Weights of a small transformer language model: learned residual scales, 6229 steps.
Each number is 200 + 20 x the weight over its row's rms, rounded and kept within 0 to 999. Layers, rows and columns count from 0. The size before them is the row's rms in percent of the matrix's.

# up: layer 15 MLP up, 640x160, rms 0.19, rows 299-341, columns 0-79
# down: layer 15 MLP down (transposed), 640x160, rms 0.139, rows 299-340, columns 0-79
up299,099,192,206,223,218,216,189,198,217,204,191,183,215,182,186,210,205,207,195,180,237,188,168,204,190,213,215,188,203,222,165,172,191,198,196,172,203,174,188,217,227,224,205,225,189,209,192,194,198,205,228,200,191,224,162,203,197,207,262,228,188,192,159,193,193,244,244,212,209,202,223,193,189,248,171,222,195,242,202,179,216
down299,093,195,218,215,218,189,187,176,234,195,221,189,207,150,212,187,221,171,223,168,216,169,249,206,227,189,196,210,178,186,175,216,232,190,212,162,218,233,187,218,227,246,194,194,198,199,180,235,183,218,180,210,213,217,184,194,211,179,235,225,214,195,200,205,204,198,200,165,209,192,204,244,178,236,214,213,207,184,198,220,188
up300,111,204,184,218,202,206,229,199,196,202,193,215,172,188,223,214,218,185,187,230,204,184,196,214,192,196,210,244,189,199,197,247,213,200,199,245,200,206,196,164,267,161,172,210,219,209,180,199,165,240,218,173,221,247,209,222,196,188,165,196,161,215,187,229,186,222,204,203,176,195,209,192,215,192,191,187,217,185,211,201,227
down300,102,209,221,202,218,187,188,211,222,186,204,196,192,193,178,221,205,182,181,222,210,204,225,190,185,216,189,174,206,219,238,170,222,233,210,202,225,186,181,223,231,186,194,247,218,217,218,182,177,189,194,206,180,202,184,247,191,213,160,185,204,213,190,195,204,216,187,190,218,199,236,168,231,180,186,178,185,196,220,207,230
up301,097,191,186,207,209,231,190,232,206,201,214,225,222,208,226,177,225,202,202,220,188,216,230,200,182,221,164,217,226,213,216,197,219,191,183,192,231,215,187,213,191,188,199,213,192,217,172,202,197,168,193,195,190,224,180,182,180,197,172,204,210,223,191,176,203,196,245,222,193,165,216,226,196,249,189,202,192,203,194,202,209
down301,107,206,216,182,185,193,209,237,183,204,185,177,192,172,202,205,173,191,194,181,191,215,229,229,213,203,218,219,177,197,177,202,185,183,201,242,169,229,197,194,209,213,205,224,220,207,147,206,179,192,202,188,176,213,198,209,188,177,203,263,187,201,228,193,209,183,212,187,163,228,235,190,218,213,198,207,163,190,230,204,178
up302,099,210,216,238,203,203,218,184,192,257,167,189,200,168,181,191,231,245,228,244,209,199,207,214,188,172,204,163,205,233,177,204,170,218,194,188,220,209,168,152,213,240,177,199,206,203,202,203,212,204,198,193,193,205,170,217,215,189,195,174,188,217,197,181,206,241,185,201,217,200,193,212,186,188,173,172,192,172,197,189,221
down302,094,179,201,224,191,186,210,227,207,245,210,217,200,216,228,193,234,211,181,189,174,198,214,207,200,150,204,204,222,248,218,191,210,200,194,194,208,194,200,210,189,208,183,193,198,198,200,226,186,191,196,225,227,220,202,205,260,202,222,191,176,220,239,212,207,198,187,193,226,203,168,221,181,160,226,182,221,198,219,216,187
up303,098,194,243,209,184,191,174,189,223,209,208,182,199,216,205,187,197,232,181,222,209,191,220,223,203,185,179,172,200,193,193,215,227,196,224,197,181,203,211,228,171,194,185,191,191,189,168,187,207,231,210,202,195,216,176,211,227,188,179,244,199,219,196,171,183,211,238,205,155,190,190,184,214,214,200,184,198,202,242,200,215
down303,098,195,188,205,201,196,167,207,202,213,219,230,181,188,191,206,217,173,224,216,227,152,201,160,194,189,148,214,199,219,179,207,211,201,187,210,199,198,175,194,193,208,200,203,230,210,197,189,214,191,229,219,178,208,184,207,191,169,201,210,196,204,213,171,224,177,208,200,200,227,224,227,200,206,209,210,166,221,213,226,151
up304,105,210,192,201,209,198,231,193,183,178,198,148,182,217,192,160,191,193,200,180,199,215,217,205,223,209,232,212,236,191,157,224,201,197,185,203,172,221,221,193,212,221,190,210,253,203,202,191,200,198,147,220,224,207,239,214,215,246,175,202,180,213,205,149,203,203,168,200,214,196,212,211,219,208,212,179,199,160,180,181,211
down304,103,222,226,190,234,186,165,194,195,197,185,206,235,189,217,213,206,161,215,192,194,213,184,195,241,161,203,231,227,182,187,248,180,190,208,206,209,172,212,235,174,192,194,231,214,212,172,180,193,184,190,167,218,226,187,197,220,209,198,194,214,203,190,171,213,205,172,222,178,167,206,220,214,183,204,195,190,193,185,211,195
up305,109,225,182,189,183,194,208,188,215,204,229,217,190,192,183,205,179,182,230,206,194,214,187,177,216,222,232,205,196,191,210,190,190,181,174,174,204,218,235,223,197,186,231,218,206,207,196,235,193,178,207,196,190,207,199,180,177,189,166,216,203,214,198,215,223,172,192,212,187,239,222,216,213,234,229,203,208,216,251,204,165
down305,097,180,164,158,168,215,196,209,196,199,191,201,190,168,157,161,210,204,212,174,209,197,197,187,200,144,182,199,230,185,229,196,187,219,198,171,206,193,205,227,202,170,176,209,216,211,226,190,205,239,207,208,241,200,192,169,225,207,203,182,175,196,198,169,199,192,183,200,202,184,176,205,221,193,192,215,224,203,196,206,208
up306,091,211,182,232,171,190,222,227,234,184,200,184,222,204,240,185,192,210,182,213,207,207,203,195,246,222,184,217,208,206,203,221,238,177,168,190,199,211,230,178,178,194,173,184,207,213,210,164,221,218,195,208,161,195,208,182,223,204,191,218,183,179,179,190,259,234,199,187,218,201,192,214,207,225,210,214,172,193,223,233,201
down306,102,208,193,187,228,204,178,181,195,235,199,222,208,205,244,208,201,216,237,188,229,178,180,213,200,182,203,172,182,204,242,232,173,221,230,163,186,220,192,208,202,171,205,200,174,180,201,168,204,207,227,160,184,214,177,188,210,183,173,187,184,196,186,206,190,198,168,197,200,208,241,200,194,187,193,215,198,194,185,191,203
up307,102,219,184,190,222,148,192,217,166,208,178,250,181,216,196,220,186,195,186,196,237,211,197,246,228,214,165,185,199,188,228,235,178,203,187,233,182,167,206,169,206,172,173,188,162,172,210,191,199,200,204,210,185,191,179,206,224,215,218,159,163,214,193,192,208,214,218,156,196,249,212,202,179,213,217,209,172,217,202,190,168
down307,088,162,194,193,213,219,189,199,206,205,180,239,178,189,184,186,211,195,237,175,207,228,187,202,181,176,170,193,197,184,218,209,213,229,201,226,219,177,190,206,193,170,207,210,152,211,251,179,197,207,163,220,191,174,176,221,207,218,236,163,187,207,184,215,163,220,211,201,218,255,168,202,213,161,191,215,187,227,184,197,195
up308,092,221,202,188,170,169,188,224,211,199,208,181,205,168,182,170,236,208,171,217,204,180,240,188,210,195,217,188,197,227,201,183,216,159,207,208,213,192,188,202,201,237,185,216,210,188,227,182,219,181,179,222,195,230,160,196,220,221,191,168,171,236,176,170,184,215,213,196,239,189,188,176,176,229,215,183,209,206,214,197,218
down308,092,219,216,198,191,151,165,163,236,222,189,181,206,177,199,158,204,213,186,210,217,184,186,208,207,182,209,169,184,178,221,185,211,175,168,206,213,191,187,184,223,196,196,166,200,214,211,193,203,201,217,211,205,193,160,227,170,221,215,199,182,179,211,187,187,234,179,198,196,212,227,198,191,223,219,201,202,196,200,203,210
up309,094,182,189,183,166,181,174,186,238,196,197,149,161,210,191,208,205,134,155,208,196,158,188,205,179,222,223,189,185,183,186,224,188,161,203,210,235,203,187,211,149,204,200,228,206,212,192,193,223,204,209,228,183,215,215,185,205,168,189,210,204,182,203,173,228,193,179,179,194,217,208,209,212,172,189,191,187,237,177,186,194
down309,092,203,215,167,208,199,227,195,188,199,221,171,204,181,176,183,198,214,214,197,201,203,182,193,165,216,206,190,202,177,185,190,194,211,174,221,219,206,202,225,163,202,188,183,190,186,236,196,183,173,178,208,196,190,189,170,216,192,169,188,210,191,131,181,165,192,172,216,244,202,171,224,201,228,194,212,206,232,200,224,197
up310,095,231,166,210,156,207,187,221,198,211,173,211,224,223,204,213,187,176,195,213,221,213,217,207,203,236,209,168,255,241,197,231,206,186,185,203,181,191,196,205,161,189,177,216,213,213,188,185,233,174,211,191,221,183,177,198,223,198,201,220,193,200,173,181,174,209,196,198,209,170,198,203,227,168,220,188,213,194,204,212,204
down310,094,169,208,190,219,174,189,185,180,179,167,188,186,152,213,186,177,219,179,176,180,170,202,215,212,208,199,197,189,197,194,196,162,189,214,216,181,177,209,223,217,220,186,198,184,178,156,182,175,201,182,239,220,173,192,205,198,160,224,222,193,222,198,195,216,202,165,191,197,197,220,199,175,214,204,216,190,193,175,192,195
up311,102,207,189,168,200,215,168,191,226,212,211,145,185,188,193,213,195,202,253,223,192,214,206,196,190,197,210,226,194,193,164,252,142,191,233,191,200,181,171,209,216,219,218,220,166,178,166,215,181,216,173,194,178,198,213,184,180,204,211,192,216,204,194,172,195,197,187,245,194,168,211,179,197,219,234,205,236,189,192,197,213
down311,095,202,232,212,208,201,217,219,160,212,172,218,165,211,200,166,187,216,198,197,234,217,187,192,210,160,166,214,219,170,198,195,180,249,199,223,190,159,184,235,215,199,189,201,213,207,201,167,164,213,194,217,190,207,184,227,163,224,219,195,211,182,202,202,202,196,170,225,188,185,211,199,209,165,185,197,197,240,190,197,202
up312,101,224,158,187,197,222,189,229,225,199,209,203,190,178,178,190,203,193,219,203,176,172,183,219,211,188,205,183,173,197,175,199,156,238,202,175,219,176,203,193,206,240,197,210,229,190,178,211,176,209,222,205,184,181,169,199,191,242,235,199,187,195,193,171,196,214,213,196,202,178,178,195,203,179,231,193,211,196,220,180,248
down312,095,259,216,223,184,213,200,203,213,200,179,204,207,213,198,181,228,192,190,192,211,180,191,207,203,206,207,205,192,207,157,204,157,203,195,182,204,187,186,191,207,209,175,175,211,204,198,166,185,172,250,214,217,188,190,224,234,225,217,210,180,213,177,167,178,214,240,192,164,190,175,201,195,186,214,210,162,195,205,161,215
up313,095,246,182,196,202,199,248,231,203,203,176,204,248,198,205,211,206,223,226,188,216,204,219,240,202,200,176,201,219,189,177,220,170,184,211,193,204,184,191,220,197,224,185,206,253,173,205,192,199,231,177,194,203,211,162,198,173,222,198,239,182,216,197,220,218,190,187,190,198,188,196,184,155,213,196,167,230,213,212,205,242
down313,096,200,214,181,190,170,193,227,213,224,191,188,196,169,202,202,228,228,191,151,188,228,136,237,207,200,168,198,222,179,205,181,189,187,185,196,179,199,239,188,220,224,182,216,201,199,207,187,213,175,195,188,201,175,212,205,189,254,183,232,203,208,201,225,191,183,206,201,219,160,179,195,188,197,166,217,227,233,179,186,220
up314,109,183,210,208,218,198,183,195,182,198,190,216,211,215,202,226,225,199,202,221,238,216,189,188,192,164,222,216,193,166,165,208,176,195,192,224,221,188,187,228,215,228,225,229,191,203,231,218,203,206,193,190,209,188,176,189,191,203,203,219,190,197,190,226,211,214,227,199,181,205,213,208,183,188,207,148,190,196,225,237,223
down314,092,212,198,194,189,202,172,198,159,182,162,232,187,214,200,226,170,210,150,213,200,221,221,209,213,194,162,231,230,207,203,175,191,173,190,211,201,217,212,206,199,199,206,236,209,207,164,190,202,189,189,199,210,172,205,185,216,178,184,200,183,139,217,202,206,221,208,199,171,172,202,237,246,197,215,215,217,195,182,170,173
up315,101,203,158,194,183,217,197,220,267,227,243,158,221,210,189,196,221,194,182,197,195,189,197,175,183,229,187,218,199,199,176,236,184,193,223,209,194,198,219,183,206,177,190,244,238,209,191,204,186,192,220,151,227,196,197,182,232,219,198,221,200,192,201,186,211,245,174,213,217,201,200,222,240,212,191,209,177,195,229,207,201
down315,094,168,198,220,220,209,174,186,235,210,173,189,214,187,194,211,180,205,178,219,207,217,181,188,189,248,204,224,228,173,165,187,160,199,199,209,223,167,179,188,189,207,199,214,211,184,196,178,162,212,204,196,182,238,235,215,187,195,189,215,207,203,187,205,192,231,193,212,190,170,205,201,214,244,215,206,172,221,206,197,170
up316,101,195,163,194,196,188,219,196,186,204,224,187,228,175,214,170,215,224,200,193,181,188,215,166,187,194,203,189,214,213,194,222,206,199,196,192,232,239,227,201,169,247,210,185,198,190,218,200,245,196,205,167,169,164,176,175,210,249,207,148,197,194,195,197,171,220,220,194,203,214,215,211,204,182,196,203,234,206,190,228,223
down316,100,203,171,204,197,173,235,185,209,216,166,183,223,180,196,200,210,203,213,189,220,208,217,179,208,214,248,207,215,211,218,205,183,177,198,203,222,185,222,215,183,237,216,179,198,193,160,251,189,208,219,209,214,189,207,180,172,197,196,178,230,190,208,222,185,201,162,203,203,205,215,210,241,240,210,219,219,150,237,210,217
up317,105,225,188,206,218,223,227,193,186,179,205,173,190,234,191,167,181,195,206,217,211,215,228,183,170,214,228,167,215,184,196,212,178,215,208,235,226,216,201,198,237,184,199,199,192,208,183,219,172,178,225,200,234,185,208,214,192,176,159,200,196,223,199,172,192,232,171,191,192,243,195,189,211,197,225,210,156,163,215,200,201
down317,100,212,229,198,201,178,201,208,177,206,203,182,231,236,166,166,187,173,229,154,216,175,204,201,224,213,187,225,189,205,215,175,207,208,222,200,194,175,226,196,225,213,181,177,185,193,189,186,186,202,219,206,174,246,196,201,188,196,196,217,193,200,232,208,197,224,177,218,212,164,195,199,153,236,213,217,208,205,173,171,169
up318,091,189,219,211,217,184,252,208,174,181,222,187,196,195,192,177,214,159,185,188,185,200,223,217,198,179,223,207,205,181,231,227,174,231,189,195,178,187,203,182,187,179,212,188,207,179,199,214,166,201,184,211,197,169,226,204,194,181,178,254,186,208,189,205,211,207,176,220,185,215,220,213,180,180,234,196,181,228,218,237,231
down318,088,193,213,174,210,212,206,219,213,216,201,179,207,207,234,202,189,215,190,184,184,220,199,184,196,208,195,222,197,154,195,217,201,218,245,207,183,200,180,195,218,209,194,205,182,160,261,240,189,207,242,198,205,202,212,179,212,222,207,180,231,187,203,208,228,205,230,191,220,172,238,208,199,223,212,212,214,194,182,174,216
up319,101,171,224,204,154,223,221,214,210,218,214,232,220,202,203,201,179,191,184,186,175,243,207,198,142,181,232,199,196,203,211,212,188,237,193,194,208,210,173,183,171,186,172,214,210,198,171,209,190,200,172,178,203,205,197,195,207,195,200,160,203,256,209,186,194,233,216,236,196,166,199,206,202,215,206,181,195,201,200,234,217
down319,102,205,216,197,218,176,186,199,218,163,222,219,240,204,192,199,227,165,208,157,203,224,223,223,178,183,188,195,211,159,206,213,174,207,206,204,217,193,177,242,187,195,232,189,197,233,204,211,208,217,181,149,180,216,226,200,215,183,198,204,205,216,204,219,199,229,224,161,222,180,207,215,165,173,198,152,201,219,234,223,205
up320,098,179,179,242,205,207,210,215,204,188,198,236,221,194,187,202,185,204,178,178,176,240,226,205,218,215,187,224,180,203,206,196,220,183,172,207,191,228,169,194,220,186,203,194,170,225,190,197,216,205,229,191,185,161,220,194,222,205,227,183,225,207,199,188,235,203,215,186,177,190,244,231,208,211,210,186,162,157,226,205,182
down320,093,204,230,191,209,212,183,185,215,203,226,220,205,198,233,215,189,202,153,229,207,209,221,172,222,207,213,176,182,196,188,196,205,207,170,177,178,244,195,208,214,195,179,197,191,206,165,223,182,184,214,196,203,174,192,203,187,234,176,217,188,172,170,195,214,191,197,219,186,155,203,230,155,180,162,174,191,191,164,216,199
up321,107,221,205,175,201,209,199,219,207,224,175,174,221,193,214,207,195,202,230,211,197,198,221,223,207,209,177,217,175,158,185,219,169,196,222,195,157,212,217,207,200,188,208,181,212,184,184,227,205,228,199,171,217,161,181,220,206,189,200,228,232,218,225,219,189,191,200,209,232,177,205,182,195,163,218,200,206,215,180,227,229
down321,098,187,212,224,188,164,189,162,166,193,194,193,219,199,204,216,160,208,211,182,204,190,187,186,190,213,192,220,176,194,218,210,212,212,206,229,188,202,166,196,215,187,230,211,212,212,203,190,236,209,195,194,213,228,227,191,170,185,179,195,174,188,200,193,205,210,217,228,181,196,183,189,203,239,165,190,198,238,184,219,202
up322,096,209,194,187,164,226,210,202,210,222,180,213,199,210,202,195,165,193,214,163,215,208,219,167,235,209,152,199,189,236,179,210,169,203,217,207,172,188,230,175,176,212,190,232,228,189,176,240,201,199,179,189,187,198,207,223,164,219,188,224,197,204,209,227,216,244,182,202,217,167,217,184,212,193,174,195,174,197,209,216,206
down322,101,215,189,207,211,219,196,223,203,203,211,214,225,217,185,191,212,199,208,196,238,202,204,233,204,208,195,206,219,168,177,201,165,203,204,187,198,227,222,205,210,221,219,210,209,214,218,194,204,175,246,193,250,198,205,218,177,221,229,226,203,246,203,178,184,215,198,197,199,180,212,237,186,213,175,177,182,191,201,198,186
up323,105,182,203,251,232,189,180,193,223,216,190,202,201,202,179,214,214,237,180,212,180,211,205,197,187,176,172,182,220,232,202,168,210,212,203,182,191,178,192,213,179,192,178,215,185,178,210,194,186,216,205,204,175,213,193,195,224,219,176,181,190,176,157,185,212,185,188,195,154,193,225,227,211,221,221,185,160,248,196,177,236
down323,092,202,191,195,205,170,197,206,184,191,212,218,182,205,205,195,150,207,215,216,203,180,226,215,162,204,180,199,176,169,216,191,170,176,189,168,211,205,169,194,188,173,224,191,213,236,192,224,188,242,191,178,211,206,188,213,200,211,219,213,180,190,211,220,202,166,181,199,188,170,182,210,218,164,211,186,189,194,207,221,194
up324,106,170,176,205,194,211,186,182,222,187,193,203,192,205,179,205,180,188,207,209,180,214,215,179,198,197,181,236,207,214,197,172,193,176,210,249,229,209,247,228,208,193,214,203,180,203,191,221,207,165,245,176,216,203,195,204,233,189,178,165,206,199,206,213,154,204,211,222,181,189,173,190,197,205,224,155,197,173,203,202,209
down324,109,190,179,193,193,177,212,190,186,211,213,198,167,187,201,159,203,205,203,231,206,177,183,186,175,209,166,217,183,221,253,186,214,197,221,230,198,190,179,195,221,207,194,177,202,210,216,159,209,197,190,173,185,249,189,211,238,199,195,190,211,205,196,181,176,188,206,184,195,170,231,226,203,216,181,225,241,194,171,192,177
up325,126,218,181,201,204,186,184,232,218,184,205,178,195,210,232,198,175,185,185,207,205,192,195,190,236,189,195,174,166,204,167,207,201,213,160,194,182,181,200,220,222,216,185,202,201,225,220,234,199,176,217,164,197,184,163,180,198,178,201,201,189,184,185,230,206,207,182,183,195,195,224,212,210,181,229,208,214,197,206,201,149
down325,115,212,195,197,223,221,166,168,206,238,199,173,197,209,204,197,184,206,201,217,186,194,218,186,198,208,186,197,222,201,197,171,207,250,190,223,225,194,197,193,197,209,204,228,202,161,206,263,191,163,234,146,194,213,207,189,258,207,189,187,219,217,196,177,180,189,163,194,214,176,204,208,177,146,214,176,216,188,207,182,192
up326,104,211,178,193,192,202,183,208,190,216,245,198,154,204,164,169,241,187,203,182,225,197,212,254,206,190,165,210,204,190,214,219,186,207,186,197,190,166,200,194,179,218,184,193,213,201,218,211,165,219,231,225,192,211,228,193,193,231,199,195,220,204,172,193,210,228,177,204,201,193,193,227,184,204,185,197,176,195,224,194,203
down326,108,237,195,179,192,193,212,236,161,203,178,177,240,190,200,206,155,197,212,205,217,183,210,228,189,207,185,205,193,207,199,207,208,165,236,200,208,177,184,207,212,168,201,217,196,214,203,209,186,220,218,187,248,211,180,186,202,188,207,202,221,191,210,186,227,188,194,226,207,211,188,219,227,177,225,203,175,186,194,201,178
up327,092,218,209,149,190,220,166,217,209,173,186,212,193,194,212,233,195,185,228,188,222,180,236,194,177,181,183,188,178,219,195,192,175,192,169,167,198,186,153,236,225,222,215,204,241,207,168,210,200,211,173,215,204,212,204,213,173,217,178,233,182,204,205,190,196,191,205,173,179,230,191,187,206,241,223,207,227,185,202,191,207
down327,108,176,187,236,211,228,235,195,186,241,195,212,245,196,228,224,186,218,189,198,172,203,171,239,179,233,180,206,206,172,195,251,185,195,182,183,173,219,196,224,190,148,202,200,178,213,223,187,189,206,189,207,206,194,214,213,186,217,218,208,190,162,171,184,198,197,235,218,193,193,214,220,218,242,209,222,181,192,204,175,215
up328,104,220,239,190,189,207,202,232,203,181,206,188,198,164,168,216,217,192,191,190,176,200,198,228,197,198,190,204,192,231,189,241,191,195,204,186,210,215,203,228,214,207,192,219,241,195,199,180,198,214,205,161,242,206,190,218,221,186,235,213,195,205,224,240,232,178,206,230,174,225,192,214,221,170,215,209,220,222,228,185,188
down328,094,241,197,185,205,214,164,212,194,222,214,207,186,170,203,189,188,185,211,212,187,205,233,193,208,213,225,171,215,194,186,228,196,187,197,199,226,168,191,197,203,224,212,221,204,159,185,211,225,206,241,174,193,165,206,203,175,221,183,197,213,148,186,228,194,190,176,202,172,193,209,226,195,198,219,205,221,196,185,209,202
up329,092,220,172,196,196,195,168,216,222,194,192,192,212,214,212,201,193,194,191,203,207,181,213,163,213,183,202,186,222,230,226,195,189,172,193,227,201,182,210,204,185,213,189,146,199,184,198,225,250,188,212,234,209,197,218,195,215,184,177,196,190,182,213,183,180,221,223,164,194,231,199,181,175,180,205,167,187,166,220,194,187
down329,089,211,203,224,195,180,199,230,195,193,234,205,178,199,189,216,220,191,217,223,211,201,198,215,196,188,186,245,172,177,185,182,159,198,218,216,193,197,189,230,206,210,194,229,196,204,198,188,217,167,205,188,192,181,221,200,200,162,212,185,199,243,201,180,209,184,179,216,209,165,193,205,188,252,188,207,239,222,192,212,207
up330,100,182,218,211,172,206,174,207,203,193,184,190,218,203,206,219,180,191,229,206,174,225,218,199,157,147,228,185,213,198,213,176,177,206,236,184,197,217,200,163,182,171,196,238,192,206,205,188,227,205,204,203,222,182,180,178,205,176,186,186,221,220,213,211,212,164,222,235,176,202,187,190,208,168,199,183,202,202,188,206,190
down330,103,222,228,180,248,210,226,196,179,191,232,212,210,183,237,213,216,181,213,221,195,220,196,219,228,214,211,216,175,182,221,191,176,169,216,224,176,210,172,204,207,210,202,221,210,213,165,221,226,215,226,163,177,212,207,181,210,219,188,209,163,183,226,185,246,193,179,240,210,195,195,216,199,226,211,204,183,204,196,206,203
up331,090,221,170,200,198,154,222,201,253,182,213,206,203,152,174,205,200,181,192,192,187,213,208,206,188,199,184,190,206,237,173,212,171,237,208,215,194,204,217,202,219,200,205,195,207,182,189,180,198,179,199,188,184,160,237,213,208,195,185,152,180,197,176,223,218,208,169,200,190,209,186,198,242,200,191,213,182,189,220,206,181
down331,094,197,219,197,196,209,220,201,190,165,148,195,186,210,178,199,164,188,188,216,206,187,192,204,180,188,231,188,223,171,196,201,169,188,199,244,207,199,215,176,208,234,211,185,201,199,207,246,187,198,178,244,187,201,213,225,226,180,210,177,182,186,168,204,210,167,225,202,198,185,203,187,179,199,197,205,204,182,218,211,172
up332,108,237,194,197,200,168,185,208,204,162,211,203,169,189,184,223,218,162,208,212,190,223,204,224,204,195,245,217,208,208,151,199,159,195,196,204,203,218,235,173,188,202,224,223,193,218,189,179,185,200,162,206,177,198,211,196,183,213,187,220,223,193,224,189,188,191,215,237,177,175,193,202,198,174,176,217,211,173,205,173,171
down332,103,193,160,191,180,204,205,191,170,211,220,215,183,211,220,195,217,177,217,168,188,221,202,225,159,199,180,224,186,186,197,170,182,218,193,242,217,201,232,170,181,199,194,194,202,199,240,212,216,177,201,197,202,180,211,204,200,181,197,197,225,250,190,206,215,216,215,234,184,233,200,216,156,194,180,198,196,218,234,177,175
up333,095,228,193,193,219,189,221,198,196,212,199,179,189,164,187,220,220,197,156,198,196,218,176,204,199,224,167,188,188,202,205,231,198,191,218,196,163,193,193,198,203,183,225,187,192,160,221,203,177,202,171,158,187,172,196,184,219,172,179,167,207,211,182,198,196,243,189,180,202,209,224,182,191,227,187,169,214,215,205,190,230
down333,093,219,209,197,187,218,178,171,192,239,174,211,230,188,161,206,191,195,154,216,191,192,230,211,237,170,220,198,202,214,219,190,196,195,233,213,199,181,201,183,221,206,212,218,235,184,194,204,165,209,216,233,192,219,197,212,219,151,257,179,166,175,217,187,231,189,230,196,182,228,220,185,224,184,200,195,199,169,224,211,198
up334,092,222,201,212,227,153,201,212,206,205,204,199,182,194,224,225,213,196,169,235,223,181,177,197,220,196,215,166,180,217,220,209,204,232,220,210,205,191,214,237,222,232,189,194,214,233,209,231,207,214,202,201,226,207,187,180,176,140,195,220,212,212,195,199,188,235,194,196,199,206,205,167,227,212,208,178,220,180,180,199,209
down334,094,224,184,192,151,207,193,176,192,218,168,212,203,214,198,200,187,171,207,222,209,208,175,199,219,200,233,193,171,200,180,223,204,192,198,166,206,234,204,184,166,195,196,213,225,181,218,220,193,206,188,237,228,217,175,203,169,194,195,167,185,160,170,261,141,202,219,220,175,227,188,206,173,180,174,230,178,211,205,215,191
up335,102,207,204,198,204,206,221,202,197,179,208,199,184,197,210,198,179,156,219,172,190,189,186,224,176,220,189,196,175,189,168,205,198,241,212,243,203,195,213,219,229,175,171,175,175,194,176,183,177,198,215,217,181,172,206,214,179,228,188,144,206,206,167,209,182,205,180,217,214,196,190,198,235,190,227,161,187,207,178,198,183
down335,112,195,179,198,198,225,195,171,206,178,152,197,171,188,214,222,215,198,212,167,212,185,185,201,200,185,229,207,205,203,200,159,182,217,201,181,200,213,216,189,222,180,207,157,186,214,165,173,191,189,197,199,171,170,196,206,193,233,206,174,199,215,199,217,224,228,220,222,208,167,175,142,180,228,222,202,183,202,195,201,195
up336,101,154,190,206,193,199,190,184,208,214,169,195,167,193,204,180,205,201,216,180,163,139,215,218,192,233,181,203,201,210,176,181,206,178,183,170,183,209,186,181,178,203,179,187,212,211,206,221,173,181,182,178,176,200,185,212,208,182,203,185,203,203,191,163,203,180,257,179,242,192,203,205,182,206,190,180,215,214,229,209,191
down336,097,198,189,162,157,172,171,190,205,181,203,205,192,224,191,198,168,215,208,188,197,175,179,215,202,203,196,196,184,146,166,177,179,158,186,183,203,211,212,191,200,224,194,207,176,176,224,193,178,200,214,204,176,187,171,224,221,191,182,214,203,213,205,198,198,187,178,190,211,192,192,180,213,211,184,220,204,216,184,203,194
up337,101,175,220,218,218,190,208,232,227,173,181,202,223,182,165,193,204,175,216,190,181,223,191,187,188,204,217,220,224,201,178,217,195,175,222,205,195,202,170,169,189,173,168,201,211,197,179,219,211,213,178,201,159,146,205,228,208,213,254,180,204,232,200,178,213,217,182,235,200,204,211,213,210,197,205,212,205,199,220,207,205
down337,095,200,184,190,173,190,206,142,161,195,229,195,199,234,196,181,210,198,220,216,179,188,186,209,168,191,204,213,197,205,187,205,219,222,181,222,226,207,208,180,199,243,219,210,212,217,201,145,204,168,202,172,156,180,220,190,206,176,175,203,192,155,198,237,178,222,177,211,203,202,209,172,181,209,216,211,167,191,185,204,192
up338,103,169,170,198,175,237,190,197,188,216,199,180,226,184,187,237,211,203,181,210,188,196,180,167,204,201,190,190,187,206,205,228,185,193,189,184,205,217,209,172,170,195,214,215,207,213,211,215,184,148,205,198,176,218,187,208,170,197,226,216,218,215,195,152,190,205,165,205,205,181,197,181,213,215,213,218,198,231,173,162,190
down338,099,196,176,178,207,184,220,200,223,181,218,205,232,189,181,201,205,221,241,193,212,217,182,208,210,214,207,212,183,208,186,223,204,186,202,195,167,215,216,223,237,221,164,195,191,211,208,206,158,184,194,213,197,214,210,178,216,198,226,195,231,198,168,204,193,185,182,210,185,224,221,217,174,226,197,218,221,206,192,217,185
up339,099,221,196,169,223,187,211,166,160,190,162,226,188,188,196,196,214,193,229,212,198,212,203,212,244,187,197,144,186,203,206,205,216,186,202,164,201,202,188,179,212,210,212,191,196,186,236,222,182,182,179,196,184,221,167,179,222,171,205,185,199,184,177,176,200,216,194,198,205,228,201,169,175,244,229,206,202,174,196,207,188
down339,099,218,229,194,188,179,221,173,199,193,234,217,196,200,189,197,192,194,203,215,180,204,220,175,233,157,211,200,194,200,187,221,218,187,239,231,197,154,242,189,226,188,190,201,213,206,191,211,192,237,220,210,195,194,195,204,213,202,199,170,212,215,210,236,235,213,233,178,224,217,219,187,175,218,205,198,204,228,198,230,162
up340,097,207,222,189,193,177,180,220,215,157,240,176,215,210,208,177,206,176,193,213,193,188,187,175,195,195,204,210,196,208,203,197,192,197,212,201,223,204,231,207,219,218,172,183,202,190,186,188,178,218,211,206,198,209,192,203,192,189,234,196,224,231,200,240,219,186,219,227,239,214,218,194,180,212,193,209,193,182,243,221,220
down340,109,196,227,197,198,172,196,178,197,195,230,160,237,256,194,178,208,199,190,196,225,195,179,257,172,203,210,178,198,174,203,193,199,168,227,195,202,221,223,235,188,196,160,187,176,209,204,169,197,153,240,191,202,186,177,203,200,181,202,187,200,209,138,209,216,218,221,200,213,205,215,184,204,199,207,223,203,244,199,173,206
up341,097,188,237,167,157,206,205,214,187,193,227,198,216,198,201,214,206,204,206,250,208,194,209,195,222,197,243,214,159,190,208,234,209,184,221,201,217,206,210,194,219,200,201,195,219,191,191,206,182,180,208,205,221,206,213,231,217,205,151,185,188,201,177,184,208,220,191,192,183,201,240,181,205,244,208,189,220,189,197,217,193